{
  "d_model": 448,
  "n_head": 7,
  "norm": "layernorm",
  "rope_fraction": 0.25,
  "parallel_block": true,
  "weight_decay": 0.99,
  "lr_head": 0.00527,
  "warmup_steps": 431,
  "schedule": "wsd",
  "train_tokens": 448200000,
  "dataset": "wikipedia_en"
}
Each number is 500 + 40 x the weight over its row's rms, rounded and kept within 0 to 999. Layers, rows and columns count from 0. Numbers have three digits each. The size before them is the row's rms in percent of the matrix's.

# down: layer 2 MLP down (transposed), 1792x448, rms 0.00878, rows 337-436, columns 192-255
# up: layer 2 MLP up, 1792x448, rms 0.0122, rows 338-437, columns 192-255
down337 075:493483540482398487586450584411430537548542459457437532433454465501459535478468523525549468525461489561516477468417523522524511496510517501525523491619555481523437554533537491542423475508466493
up338 065:526473446509510559544514476532469587553498496462517542389502483464489495483489545487520504599545545526441489487520476462457505490457541495442497454528524481504477531482399484519490417516469550
down338 071:519507491431510514436544465521501498497484508531520445565521483492496568535498443484424521461429515472506477446457461508517407483508489520500550508450491487457487478519523435489513452509546478
up339 074:474511522517400474471484470475573438481496465466546510453494534506460529469437522540497456525436469454485381482525544545500456482459513494541447573453515479551518495525544539519556490496521479
down339 072:477476547544530543461505489521498426440490501502494495519519550487438538475574486491485474525601482507500540446531467479469551440480469513565555445480510563534539478486465497513531502485477485
up340 242:487432470562524524526556471486426521510505505489445598510545510494497535542502555563510485555524468558469527500435490538605488472490541508549537506526424498559446514560631505495528481459548569
down340 197:484562567434500473468521511491501482551540529516580453489550508507481525508499468474494544442456517453524487529530541482414483541494484524460448465418561507492583411422434463502476529523512440
up341 343:468439481584486505596528537502455530525543523592509514534495593443528478478480554474540513465545488457567440450487599473509470514509487516486457491483501485481485453536547530420571543513548464
down341 356:501507524528390554463489512454494554489537548489547504488549458513459489415541442489546499482498522514492471526454514529427493405524487508500567503439448440467483474530501521525484543568541521
up342 071:446433432505543501524504462499479452445538546474504486504515504512475491473533557450494464508480548547533422505488526548527417507433439508450505474507519493531484506517543495487428474444512476
down342 078:511482514593512489503493513431528550504489471561524500569554524488542427569463454441451547473522548457544504528488456439521506498556550472472489570460483499498518482558458470504522494559504509
up343 086:496443477492554463493504484481524487481466551495501463535532546505489490524463482521499502473528471544592371408507510539555486500575454495555498518504474489583550537509506524484492432433530506
down343 080:500569462557449493489481533407562465540531466447494485476489462529503558510469522510476472478544530506505573513469484419462535509505577503522487470493502504453487492442470527523513547510467412
up344 067:521511465533390532516509451538549498499515561544479537477491523472466513484455458471564488518493566501540703460490483559516511430469449527494544462438469517467477461515312565438519465547515514
down344 062:466546520430540497472447486505431517616521500560518448542616537471508467490538468526495482519515527527555483465505443449449420475521480427470501506542574509539507464553567507533469530553601471
up345 211:495515547483363554473483491446532497530491502412488493491479508480499473496509482501529492468529543533490520544415529518458498452523498457524495486529511471519545467516526465508479447535513427
down345 234:521465461488565445524508476529444522511499533538502499486517471491481563473472496541446577547502459482477510456571464469551540530481480517431537552477522633483456496488460551530451554385451535
up346 072:514554496511565521517533514534488500489462488429443495518499481501533516539512534409471510462513497477559507470490565478514543492459481488513441517511507555451511489463468488385510527515514500
down346 077:531550475475495535522513564510450543545518532429548479441558454524486538431578514570536516485441473480512446521456496508500481507556453453456490490487536442503478506466490493498520547498494469
up347 072:444515451437534452516480510554535513517492486525487424506500486480499448509496578487528550487540518450487431498533509522488498552504453504501507534508487512552553540510558559542511515457500569
down347 069:477538528444467547465544514465503511532537471532491589444485494471471452542497508562542495491563476484532502498436519514535460424463491488528512480498484478488503452497509520501498559488505539
up348 067:483588506554565513483477428473428502481527510517511491550507523453488556492530450511480477444511498513442455545482475513502557605451508478535457550500465493453500538511552426551543554490512524
down348 073:513519419472498517502547530454554500513446515505511530532510520547490499468504505506553553507535435494535466468546509568516485519462511504485514493495512527497541510525502475512530503522528487
up349 138:517523483513428488490515433505586459493477488457540479490518507468471513540438534535483459506475463475540387453558561588533417483529459512522499503453506479553472517532501573523471456521534513
down349 119:491530505546569471511508571526413509533555523540431508492452499494460490450543472525488479468541546538495518498436457435436540517479554469525492459522534529471484534461512477470486521496462480
up350 068:447563502517497492503480500582492475474502551564500495556475546474514436538511569534418498472460415422451480490497518520534505529505506456489491549535582444490426539505537553488465564551525616
down350 073:588460476429471458511475442495521491456450488467454501441486472511475525543532454496574524532536557509496498461497526549589499507529451529534412482535521544404444445509468526518540484496510502
up351 084:453494461488431498495515472571482482550498520491524533480512534537451534471472536510459440508524616457507439415478495498541461492441462542480462528497497496524526529502529522470479396485538508
down351 082:489471518469536550439544528470555509442441458487510478484589498510539465537558536518506514513487454522532488530537448496551447494463510508585592500508488536551502451531495450482537534536566522
up352 231:532497476526536518443412468500521505528546507543469601499540535476508538514529582566461493485478517477510529511378528514608527510494564502559515560516505494503485488500613527469507519463470447
down352 178:483486535441465473542556541497445468521543511469532477521537488544520499466434439459515529494510486514524489503543510494419463489498410466466492467465540540500548476458483491570455526518533546
up353 072:547475506480578591505533448482546550478469529524446502533496505463456507483495540527546490536513519535505463547457474521515453492561545475496548574544538500453512544543580506526525479492535531
down353 079:540571480464493520483452525454434485530448465468497543437435477499498516482497504501510494451469529478499556488485488460515492522439520505497446463550493459555503513526522510452456515508453409
up354 068:530571456496449484522521497535441523520513590483485465436489485517463533473535426495533497459506470455564495457472558508522427461467433521468485491479468469478489519494472490501487473512498512
down354 069:570531504443507497453450487529516494508467513525448503584531497505453448422515491570442508527456528473573433427553474518552465515515488489531485491505504565440494505503488508535501537514553516
up355 076:553503508509526507442530469416508499471430529480505431527505567515448535455508505538618507547513473541563502422455448457555477491533435494555525518466472496497523525493537458540534490465550513
down355 076:425494599594443556561460501447464478415505465506471457468441512551523499506419531480444435450442514497487512500504570507562512500507550504501484493584524460479518504528458452493485481471472458
up356 070:530395549469315496488533540520579464492494535503535492471499446483533520516479535499466470493462534449412428479504489574530490495537511528532500537491558483473477519544437541541485496515540504
down356 068:416505521524558480511440442468485460462504527475472457467513477534479573515460445496539515494511530484475535570503472480485510493555485474535479517463598542473492518479466563429444529488453459
up357 078:511473522511505497476457483490545443470495444438529481473499524513519552534524451461526479467483489525505511433561492428511475520480473454495459483467469504544536435516568538481445512497487476
down357 081:484496487539495500505565481508508503497452517523457571518466527506530480454458539547478485524504524525547500534487509479500604471540508518519564502461533525478492581520491504498509441490484510
up358 074:479529527445459556544498499453441565543560495521526460490490543501478533517528554562505514507581505448544490478453433447521560483535539460488481514553537508509438469486498482505556561538516570
down358 077:474483515496446511515502507513520421467491487528479483499570526429509506620435473447547450542414482495529496517558564506490492505544511590490511530515462528502517438469475488509478441470518466
up359 079:506560444547489518533448467536556438481516509496485467484504482489537487542504518488400480496511489588494555524521523527523454507503495467509521545524603487546497512545492515408468508513514505
down359 080:464533475506509498555511540507492531502503481532484462469456481423494507538468496521511485540436547520516514590464455414464450508568477480487449505384440534424528493528450550523457524551500465
up360 091:453516471488476513498478471464511457460480466544464467491490546502565467498528527540444463496506445373504369496569554527470446519534524516551480495488473505496474519505564519474527428508508532
down360 083:542492481554525525501482514509531476494586519499526581502493510472470540462460492551514508505543549518475573546451534487561504524487463426502432474456500493468520516459496591502528616497450499
up361 078:513531489448442482487471443565529503576512577575478502491500486452534519525421518505508499574514466500507451552448542511516525467465439455560458517470591475516414466523405546527624480509504490
down361 078:430520571593495503478532509515521455495468429463465460486517539507459522492533507457491543509463453461492446519551485534529479485446503451469494400488471505460529479526528468489531546486556479
up362 084:476523468538491460508516465498499472421508521491503503492514460538477497524514490522472494503507473505519440431519559583534455552542476484549472553512522493568510524512477514422523480499525505
down362 084:534459534480501506516482541492494536556496457462475472446469500534533509459491489571467489563534537489428560534483510523487545508489557468502419471446503552455500469435476512504571461517441499
up363 074:489501494525487452489502465577627481471476497564512515490504497454460513488472510513529513530522503430537467466566496517575511481517440519554444513528470473497458498501441477477528419438548484
down363 078:511463557517442532518553547385503482495517534492512484433461445618467472526528494495507475501510460486400515492441534531495574515520487507501549534533481445511519467450549532492411535499481485
up364 070:514475523559420475470483563535523486577492482564495518528500537470483489511486619507477503484542448460534489517521498465536502467475526513533448483479453456461518496505429427520496478494485608
down364 074:522463542467419551482570507515509449483412560471483554455474455572517504515585456522547471469428456497484468504550537507524552475521458490547514470564429478459463435467525500551446480532449492
up365 074:433522437496474530519489433533438578560539558524508457478498556477479490467459540532461519517533585553461653461500447452560514515512488479559522480508555487521500519483552572436475455454505534
down365 079:523502503455521519520528470501571448485453482478513504593514513454460507569499462474494482505442516485503476465533510465547456461486505518504484499486480494448509422507440456556506554510533461
up366 090:545481527540494479469530429493498461481506458419532439433521528497469574501443497503505453518482529521610407438468523547486477482503430500535473514525480470491480527525537570477512438493537503
down366 079:472489525471489438523497609456517460511496493452473502487475460506521506578544486544449502504555508445518480514461467436477541531493521512511532507471516496514540488507547448527503500513508475
up367 090:521517447467501491524524391487566473463518516487497531499511546524503507505488554501418444579487557429507410516498521543515455523520511484499526464537523496506413508555587526477466418501537448
down367 086:546498528507532446518479507508494567523419473463533505499480484524520472525489479500536546518493557502498586488428412478495471454479501488463476467512456536502542433459496492461564508544532472
up368 071:547518510467555526507534572460480489566518473446440478431497474449541489547547438545427488515514463493466517584452488594424541455576539469484536519540526526438493522500573517553540474521478567
down368 077:442499459452483468494464488532466463522544540492498497507448446411484509555487461504473537473448507471554509518513439459531496522424509499476452454466475533499509515438518564503525469511495473
up369 078:555493528571482505463477373573524447474457521568536480566504526503551507539451562445573459504494526438519489445515497482576465501509443472522474530481467507495522480501435540472506457504507477
down369 082:474541511529470578506524566476479510447480488458458520464470539514435522451553526446453510485510506518475525478437502542511478426485534467545521487541488433499497513528518453498479564524509510
up370 067:464546448466432507507563396488474562517493529427535456451516543474485562480465509493510500471463560465505542527444506551552489523479508553473540521435514474479482544518410533460464479466495498
down370 075:461549457491581500487475507534512551476515516538500500570502455509518512450474464454486542542512557543551567516530503515498440465498502492412505549469497589433500462558520487520525486540543595
up371 079:539476505526518471503526451499538459445494529470493529507516466506490533556497522469480475498483504402515326471526537616506522472493491490489490537499514518459482497528442561510563493543519496
down371 075:491541509464490416476449537515457503470479536420473509412423453481495468452490485560499559543537507492519471524460498462533477532449499452560486478497537561542497567484501491516502523458486527
up372 072:459522539534549508485506523543407470527471552543494551532485567517500473529490562515463515465515424537537527485459493441556519508494537483527457500480439475464525492412475550458497539529483510
down372 078:631515476501429481448490499458537497533427494476494524501534475476513488524597512485523513525460520512480427454513516573520594520500499479546548483530524540519453477500507448537502521497512510
up373 278:496477516505530494491503462482525518511481477474461524484544542502488525373518527521419486487454445517542545542492478498518583489485543522467518481474517500440519462446442499504481471515538486
down373 263:515488484476465562480531555470496466496567517478580490545470471462524445668534448468561493486510533431527509492518503509448420507488475502520512460496547470552504520508503500535462511507538492
up374 078:491439497508544517462497486498516549551469559501503453480522511501398550445463477471573498481541583585550613446524470435537481446518458515524488468485477450511513506482448457440534434390515495
down374 077:489487522531466499503551498436495490491514440483495525557435490499531490497523531474440513531456445479557511527551497460499487509468559532488544527568497491493475508530544507554447511506543536
up375 077:549479444525493460508529440491509481485514584441523476534535476482444530549507455488495480478457542564465511467488495537469556491499499535498492554503497494531503514530444486483542552464508496
down375 073:434540471424538504448544510449507440530485471497540455442347482519499488504488505539387533512537511486547494502531518506572501444446538504546457518453539500451550530450526551540487548537480489
up376 069:459527444443508488519479469480390520545513507403521493461509524497544512548504498493403442529526511530478520481465526465397439519434494503425503504543550538465462506477540461530518498440489538
down376 076:495402454551546535465517530491524481518501418506523508521542527447560475504465432498518605572560585511536515480512527481575461485536440511495500589552450521532523448550474419496583479489519517
up377 065:528487497491514486488513464521507504502484443440483443517509473470515446499494506467509446508516564520491455491550519538502529471527500508420550521513497506468533528523566466502456487455506512
down377 071:484538436505512515467568467515434501485493500501480472514397423432479461499458548478496573563456491463572553452443514485545442455494510524520457499531469537496535452544467518493559488502465503
up378 065:522452504491586532543516486500434446432539559393502476520492445495533511496540498468454492482459462539465556457479516504463508514504503468461513563455508477488533527472327526425532502480525553
down378 066:488576479550489511454502547461455475532497513539491390495467449505482574557484461532511475611499577426472545552598570505501516544531554480503425513494441435428512486510501479567488520540456438
up379 077:480417459505544512498499437543557507491506508503484533549505473492529503463448534486540493487520594477498499484510518534462492505450487497396522514483547503453566460576434486476453483498489425
down379 077:525537470419503465402495517408471507496488476489513519488453545531546512388509548502484544542495574549541599457434474430440446531515547446539583522561504469548501508490557440461470391486530520
up380 083:459524510456421538487512544526481479537466488515503500490492523484594494472491533494500500510496523454436438536518547454425523482497493517503520525498464487453509543453554517502459493482485521
down380 078:529433495537531525488503557507493493440481538481505546514557481537443564572543488439577569499539472522508495455447480537562426517505465476469509549495457501576476444554470511460557581528509507
up381 072:506530455504524446469492455508571500478483503575516508538494464503473500520530415518580501517491453502456490482484486487489493511498491492502520539474523481587505517484453478468486467438505513
down381 074:459496534509593577483470538491498515492529458483524552519616561590513515500429565469488489580564491473517545501530540543494489518480486482467491492486451539438535536560491480576520488467500486
up382 222:496484475449511531483568469535450571545513503423538522473488460472469490506543433532553437551492452553485457454472555541529497470507483484482492456524503528443477452495438467543437528514576473
down382 240:484542503552508483523437499466467456445503508512469502534553556482506515492520508458430562442501496506523552525495473485487525519509554497509552513476509440541551464509511504444518504493453509
up383 080:519443518500417496556506554498571513522549462508543471459498530577518479536514580494538450550547509418560384433507458487467478471519503506483486467531525469497500434529442461520470444532487514
down383 077:547437513413479481446547508541472500484453517527482528527500513439520451533473483540486587468524490538473495567513482503476548505451518536488563572509452529576453495458504454479447459476503528
up384 070:449517472500459485509503531469525487506514487433489502456503544514506537538515561512535473506495544485483554516465521485516491436482573500460514535491485449487455484503529505388453538505495537
down384 077:502458515441464474490466560455526478517475522485495530527499446479558482418536549567507474555567522501556508530525442546531467491566458485444505454519528570443476518489510466558506454515510505
up385 210:553505510488526483544498451451531435443520478488545459496557563526462498513545622642477541512454538491482412383510521533541452513523486459461448465474534467574437496537569496505490479466517525
down385 265:486506576428516571424535514505474535579529521469494463492516436530505525527398461457536522454438482530481540564531456423461510465532483494499473491439450548444531427443475487514441516521475467
up386 280:503491403531544539507532505479518545541557507482448623515549500497478502543525526525508503513455466558507480509413544488571533486509552494575575577542451502519494476510559515466503514462497505
down386 277:574497605454513444483486541492469450508552534490549405473438535536493553488470517484475520495523525470490495505524479480397506524499471473434480406430534525451522452446451471482500511514528507
up387 069:488566478396352429513502537502520550528571552525509517504483461523546450603538512468471513542541581518513473544500496529500490492487563514502470537473521498458546544480512571515520528515496538
down387 077:482467540446454520512483468532513466525456491478488476448484471528519432513464530539544558547568551492459582423541432505515446435530545557511445451518489544485496448479456519489478519479487474
up388 070:524486537493526555455475481543464453510476472460504441480496513492532465482492546495479473481512527407504545462553474479592539508438551469474487514506488488473537510536550511496426480511487536
down388 073:539491390453513410559508499457506498474388545438440545503516447479499468472549484435532651504490507540550521451447486481457498477548513460509495435445519543493521451550436424531534461487499528
up389 067:550499475436400476502529524479530547508468539439501483453489494584559446468531461458497482504511554503499483404516469546457509494543460502513476471493529455458573447562523531429445520488493515
down389 074:524522527413486484525497507492486467513468544484466501469585444552495480504472491587499566493495492495500497495540432541448534417505510506506503514443505563558485465499520465497509530518503503
up390 068:517559487530453488463536427443518473445491506461486566488514577477462547528531436582522449505465504499580587482547488522565507472505510487564504506423475471503478476550589504499525525496526531
down390 070:432486475539540563546478499419470529469508483486462503480482427447503522448495543499428502552525457460460508498513494511546549472442438542510502545617510537496558525481494516551449490515486490
up391 082:521530475482457448504504503505517511498539512525537530465490540506454548538460516520522453524509527501546397475483491513518505498468501551562523517512486459493448487534449476485460489547523565
down391 077:480447564486431538487543445566481488421506557463505413528532446525564515499495519510468509527528440459494518444612519542482491536566502540478493492523533612480515481435503516487564498486538488
up392 072:475488502528561475495503482477445465474462457497466481433515469516490496489541506451466452520572451552521428452484498532565470508531487508532534498536479520491512466493506459455496436431532488
down392 074:460577509557375539553538463489448552553579534504570502504531439468547590524447512521487501565393474480552565538490484508512532508523500449494476526410551539541500515494505478525493509483443481
up393 069:477569489556387517468529467478537450550500555489515513556518511475432546491465501539556461557467521468428555451513566509531515483483437473497463551485466447517483511486427549497524456500520484
down393 074:577457420428547505429468566470533480558494499463557509502440550495466507453543522463466469515540519534531481468485459465482439503475544464522534469584481544546576514539532479477525506528557522
up394 074:529519499528561541495503437490552446454487475409481483591519469537501468537500473457527478447520496502485386550530569541502449490506436472451517546492490542549484499521537541458485479465522422
down394 074:468567464540525513535502561490466497551574508514511515475546503504365520405511581504517458551523487532552531493420485479477479496560526467487457457493466487487552560504463517520515588520469457
up395 066:526644467530508499435491374548582530509490523534530506530502543479486520541457481453461512514498515499486467490591503580563518522538461477495491487529471518513514523555537443486499492519525540
down395 069:547466452452520600548521529445473504598508509519476503525582481518459434513509450483498499503509522509499525407411489541498452454549444551517479496477449587524531468557444500506478527498546448
up396 079:441511449504300512500527604453536507508523477372485493461514503528495465485488534539617501512481440468487520507550544523478545408546541527516516446495477474544491530488559470461417530532482543
down396 078:526422495533555540440481469525483461494481537537510504492519491410502516474544521468514472511556522525469543500488500485468469537482468495485496533491463543571531435443497553524522480552476523
up397 069:511499466516600517524496520505514538504488482518493467552521500533524495434488551432547519490449510495547513436508506484518512490588464474492486496485486496518508495477478498498481597484495441
down397 079:545509485517429446452491577449503458514470483532483507479490568502510499515493517498534542500534466531491509509523476498460513518512560563481578551565468548551496499452450512472508486497515533
up398 069:473436544529424476500501546373494442483444529423512499429522553475504494534446540514459435562528446473535529498481509539481495518504494541503544506497479463527496525535494475496434434529511534
down398 073:489487471438511505492451538454500495457501528482487462493486339452544492475495476536550587522516515503564457506467470435436434496518492481508456469560561558493488461462569472529571449494512509
up399 068:509543489595565506477479458533512489497486509511509454500501491520448432462483465513476509560522591508486639458531524437613506434496468499535488484523490529553466437503547463434471475491498469
down399 075:496458548457479544515584467517501503512527480545530496546581572469456457526474551494490501438488402486489463392460506531495484491500434448514532494489494437547515451490526513536533539499529515
up400 187:524424540481523547469462447453491474510413493474513514462471460463520505546547524569451482512497407505517483428507529499584520532529501508547441517506502540517497456516506502473489555579502569
down400 142:506544534506425454502513512564483531536585454500500453469507557514504525451453476475533545485483552519481470583487508508442540538465517541540532487495454465533541543489467504480499449439497495
up401 180:562507525511487495524488425460550416425505472485505495513534542499501549502520583583497465557480576460556428412501529567526492489532459459501504498494555450541418506523626514525487468489554475
down401 226:462502512486533541457522572512427542555490459516476506479486481491486500520476457463521538458504514495451555551485460433504487492512527467531503499454454534471586427452479468506474556485439455
up402 069:492479487521552541519516536471515513479445414407456502459506515506507520469534469469465474523450518533491428441470563541457471534462492530503517461484481460535541501554482405462539459471511573
down402 068:527515489473539540505542474494497515529561515546555486511553453490513496507469465520461533425455472498516518510484493425487541503429470501516493467424506541479496570498530498484498508589486517
up403 074:488512506512502567504526539490529495527454543450526464503505440524459479518512475518543522544525429541512399488515471474475484521575535528509533495526529458464534507517530460493442507519518577
down403 077:519549516524506523515460459528432441495550492551499485432389529429496501492515519504569457439446509519506543517433529451392480479443485484503449463547473531535504500505568521508445563504473500
up404 098:487511473464492508549516510426531501499509490417512529536513509483491513530513595485528503432551514451478464522548490476544512488495396484460442507495471506497474455518548513533446500555518494
down404 092:496536507487461508483550495529518516535490582520486485497450445455463448480516494474555560504491493535521475517519523532474513471512527522511525503509490533545504497492491471493514536488482500
up405 088:532534462487478477469504451496511470437484473552487519449513544512489496510483543531507473528513528519487416474472482584522454447516447490523537496504544523499449488574491517503513436464551495
down405 079:423512590490509576550480539510438503540506490504489444511585484519486519528472477548438429439435468437471533472505516452533517512473524504527486500492473473453530540458517454494476565476472413
up406 075:569513490499512513500536478490541468510535490362534455527509526523485525509479534502529487514514530487557514445434553522548512503539448502517504500493487500474443550488537509520476472512540476
down406 079:490472533557507454524501507563481478386516557512472449483426453441422477498512470508474463510471451454456485494508490537491465479485559483478447468566439522484599431470404548501537506498502494
up407 080:441500491470469435501461534543524538508424500525488499464478517524478448503474505455494474566513508492463455482582526534462495491449428489526530527470456475458485460531408526477507507515497520
down407 079:521491568542460512499522481556487489518521483484567511473609444502536519453517481557476567498470431475497463456555465463510465490512431488522500435544542574501476504510514502511518460465492556
up408 071:503508552539662516489510447475486523478453574531504489534511461486486468473519526479408517501476449509441514503481453492551522536546513481583478534504457556537470497446494446435493515472500420
down408 076:483512523560466435503545484513504480528523473482493471467539420525441526550507434440484499490510462454483450534488552539540574412471461483547462489505513511491533478531505517540501561491481507
up409 075:520481449490490504463488439483555483477532477456513489525500557458511522533544518500434434520526487476544370468462509477506424548475448512530494508521552488515516507557522551446491459468522407
down409 079:457487500518512509527513508520478512428414484508522510538580480477565532570449525503501458565539520495522547512513468488484521474574472497499511549437473559511542456504468522476494524539547479
up410 073:476532435486478487493517514532391473544521531507489439450502505564549489490487480542488467467484446451576459461493576515458515502542457456464513523510531476462495474528582511510466506488489510
down410 075:540516479486460426433486499439556469527469509548464495541537458401526465438481545532524519535581576528523503515517481527499473492555562485450534519503468549515460441497463498470549503498545540
up411 081:528525526583579470499469409483454450462486498509466467559507526476547542514482550484489416533493502499421540443483530519558425514452510468466503526533547511511477481489475487442495437467500501
down411 081:577456512462464589469559540484453512540475476440517513518474482487491466525526495527515589527484509506512470509501518498548632494500476492549523533531502419506523454547562425527505478504459500
up412 071:520569486524422550448452374522564460449486473517476433493504469456509483486472471510550482566466583537506529523517515497565490474534480504538538538537494508497457477506539410434479475471518399
down412 072:488483582625467504581503612465398482488521442552510495506427522472534468523495514445506487505498466493488527526432514473484480490514461463445499467490465449496519482511515487508468534525499514
up413 069:495504503565565446527490417441511488525472534543493536544510486506526576552509555459419475563483536480491623507452507500497466508464504455471484496462498473461488470511478549470581538497477495
down413 075:498451510558443549467507549444496469483490490487536488426535448546488456529528508548550537452557500525462497526531515582484541431585516519518528421557523492471511503553565485598401465480456491
up414 071:521607509585509490466471459508555451477490559420513478508500539492523453508455495472497481547477457454484535540487521546559558500535540519480563558472492473471509535485567457478491436528508495
down414 076:584487527481517511473564521457479466485512519503501471529475416477470551483540426474542490510493529520546493496486488482498503496450461408465466474555542494481498463511558446546508473504514528
up415 072:521491486570615541479457440444465529488465487509498500483531554476512491489473522406475522526531466572570493408518499405476518487516445481538515497467458461504504485483612491438547455458517464
down415 072:439617543565445499497572484525511496555516500538531504493555494532503548597522519498478442471451415498481438512515515535478512482426504490491561439522490518501473529538504421535485545509492507
up416 073:480490502548556524471468455463541484470472554506503503498531553477477481478460525490561477417536531417534458485548539514536470420470483497591460530454543456482526492476607528512482515493511458
down416 075:526458544525482465525536529455471505485507425470493521558464498509517541384552478457445546515511443524522478428517472465525482498485437501528582485594492475472447520565532448558471449506497550
up417 097:473505465519435453472504434588562428477525510404513485442514562534515526522451425539450468511490474459559411400500519550520471474546528497544458519509483479476518547520504552455473430517520451
down417 081:548499454554506470482461567478461516492455417497485528501496506454556526437531537545419429586506572510539519521398399461513532546476471474517550461462492552463516460464516460494558497537514502
up418 072:462498494506429528515506500571461499457445554524501511462490527489471483475470491463475525465457445532429446534427504492506431519484469541523498495482473521438501502477412550505467497491483467
down418 075:530521518526592501498485494524466490480483466520544434563550475500488618520522464474486386514447488434489473467545461454491452489553484413481485412486542463402505477518545486485490520495546442
up419 078:408549507537578541494495449428511489467445480510465497494504462485494458493476513499487512506508484431496407547529470486569506526570474522537507501496466509482491520522565504420440441511526502
down419 079:510598482563463489540518496494497511500585510509535519483505479478485564456553547448506529533472517530505561480441526528482468480445474419508460391465522488513551580524512524548495592537489494
up420 079:532393516450462451509535471412512463496525544443494541511511537487480536534476492533444456553500499509590461472479506535438473472498529478512505512461497464535495495490536507486577485471519438
down420 076:452516501508536436472428544473525453469430426439521507465470510502538480563526492513436517550539517479529475531496438437479529457467497484510518489538498477482530442454503516538484456510490464
up421 076:524537469563459446473515461536521455474513454487506512469491493574485507481480482473536488495453458553641430431546543564545464455547498479505504497499495461509510471528447459455482482535517564
down421 075:560472480490490577461462521512476463484509502561464452419560566474512486411475539541421414520481504424478523514490432417514467514551497526538468449441439504489519502499455538497508568513510471
up422 078:472517510494559512485499454584514459449485480491502434467497543506509511493513502533560492429434478462568538492525514565531505504576552519501548564487421517445537560542556510415455515485524567
down422 077:508617473531403530486512491448418494552552495525528516508459477497514539411472516548464429585521558509419610490438550442506508546468418492442452498536545461471470511487541546523537508524492511
up423 092:588458479525504522483473419559564408412499461436534472545517537507469500448483502532507456510490495514551450446515504563536459468548492507524527527492503510532503539553518540397438444490533474
down423 078:464515493552520485524493579422440525511476466490408551452387493517551550482482537500495513476490535532475546537390471426454579561428515470519516549533478498512506475469491537538472492554463493
up424 077:491458485419427511517557554516451532590506504330529526474495590521513505526451541511466453547502563474546471486395548500495465482550530496527473489521503485552464531479532533505459387499479465
down424 078:492491479435556448442466507557568494459469525583484453496581421436494433514561450498547499481526528508533462532522449509519527433489461497497517487468466559479524397473490452535539483523503494
up425 070:476478481489562515507487446455490499463458501469457577457526488486525474555514482518480461433498481496503395503550439534477415487510545467531510535474549507455522535512512494491512521485498492
down425 077:504534505573494497477487512490477564492551417463499521567552499505494535419487537507479518567494485499508549457493511486480554488457439501535557553495530515514494531477528475540468470482464467
up426 069:484407513528504508476459379518481534493533526486531532452504467477491542489501457482511472531436546491516524521507455522559388476546533491448490521487494495477474539505540453511507468453516480
down426 074:525469524558495544480491497434452508404485470524538464544486516542471494447450545496487470565508503457460508475538487473508530544507504484516509503509548449475513498516548447516488414490535498
up427 079:502542496520554482480516449471532404467439431510521484494507536502502486513496545540489455464468516461548489513584504534564512512488469505520490534529456493491503534507576536434456483480532505
down427 075:472514455562449487551588521452514522523502478423532533488500496606515533483494511480436547530542522528446555456458513504520410490576494506523499490488515520463499467557397556532585547529478488
up428 071:436529545526588489529458460402451520545473530470467466464511477466488515483482445423506522480546535565546512440497429478530500536556416467530467539523450511442570463488457455538506499505496515
down428 073:481605488522368531531574502504523475505549525522506504479454502505543517492458488478472512559399466462514495513557489474456523456461554478508505443462551480534481535510514469529443475505479488
up429 079:552489487484552434529503504399507449412531498546529475532495538508453535513564458571548473458531512462454450438497472545516459525448411436522436516511576492537447437581497567531521541493524484
down429 079:450508514452539497517430485483560522473468526465441493467473502528451525477389500528399505548508516476470524524511559563492527465521603534518499513525521563443515583514450497490522471443465509
up430 067:513455452455490425482401400538527425471502511574446468449493473448472493490515523513411473533437503480387543505493525458450476473418469485473465502512579554550439460547523469461550468463518498
down430 073:484514535506608487489502546466506493515508467499498508465471478525521508555489484520434495538519569494498494550501506454507542556533538461510512451416513452465540492529506518503479553461542449
up431 075:538489512464414462469527464504570433532452493528523478478497488515529520497518513537444445531479529439504478442508547543478483483502475502481538539451488483455535495562507548480492468441508497
down431 074:418518556534528487477516525496451474451472505432480552499536486546550527566456521508502603556605553504540572529537513480505513498511468499517513534547475520506490517539476555511549473514465523
up432 079:500507482526525499490541424435448431402476534518484499530520469520525441512500540497457498500513466488481370460483548552525484553561448487588560569484483497547515513510525547478502442490536468
down432 068:534594553579480457523499532445502492564483463450505471528543475505471528526495436512543509487522535471461534490518455515495545467508507439487463499500511516451481455487497404529464605512455461
up433 073:479521493533540446480486404619508501448463547489516490459507483489427519519511524512455466459428568525565537397502481563571460500487535541487503556483461481483490519481472485368562547473517556
down433 075:508510545491508554515465512429463493476516391457568509502506514541572503461469512546428544568528513460462553491513481488606477523548489493498463460438605533446469503516435540563514518545485477
up434 069:468552459486480585552522495483455539577557553351468469436509441498475463544533433500508506511497559516553441508442480447514601459574542533495513506508490493485557509494611414521491542496525497
down434 076:481622448435497422498547512467516438507547484581560481543493502422486551504506512446482473463472479530536551521540525412411426516436464479441493478463512506540475502440508497506469519528543486
up435 077:440605497578476499504494499521487481536479517413477495447492547409444512483444556498504502484455472471556604448545493478571490481523536545510462530514461495508476558458434536498516509550503594
down435 082:523543474557505526491483499518509499498547510511524479505521485502483512431530542519456467541526475471462460478486514474466445586537452448520508460471504438516528477570516524505526559487516452
up436 075:514518483561615547462481479500516491483493495459487493519499436418430465425457510497532494536506510467551507552500466466551489539524530475548524493513444527485473479468522396553543468496489477
down436 077:492473520567451501541472571495420480493517498544504517500517548496469521531504493406485474477469490471500448481468477473480473535503520496494566436628492471496555503544542508474490432523514451
up437 068:382556506521510500492492505509544470497459400512519497452493516510490557459557547620512467504530519445436547470495505458519463495459538475524485500483479479525542484501499537533480485439503484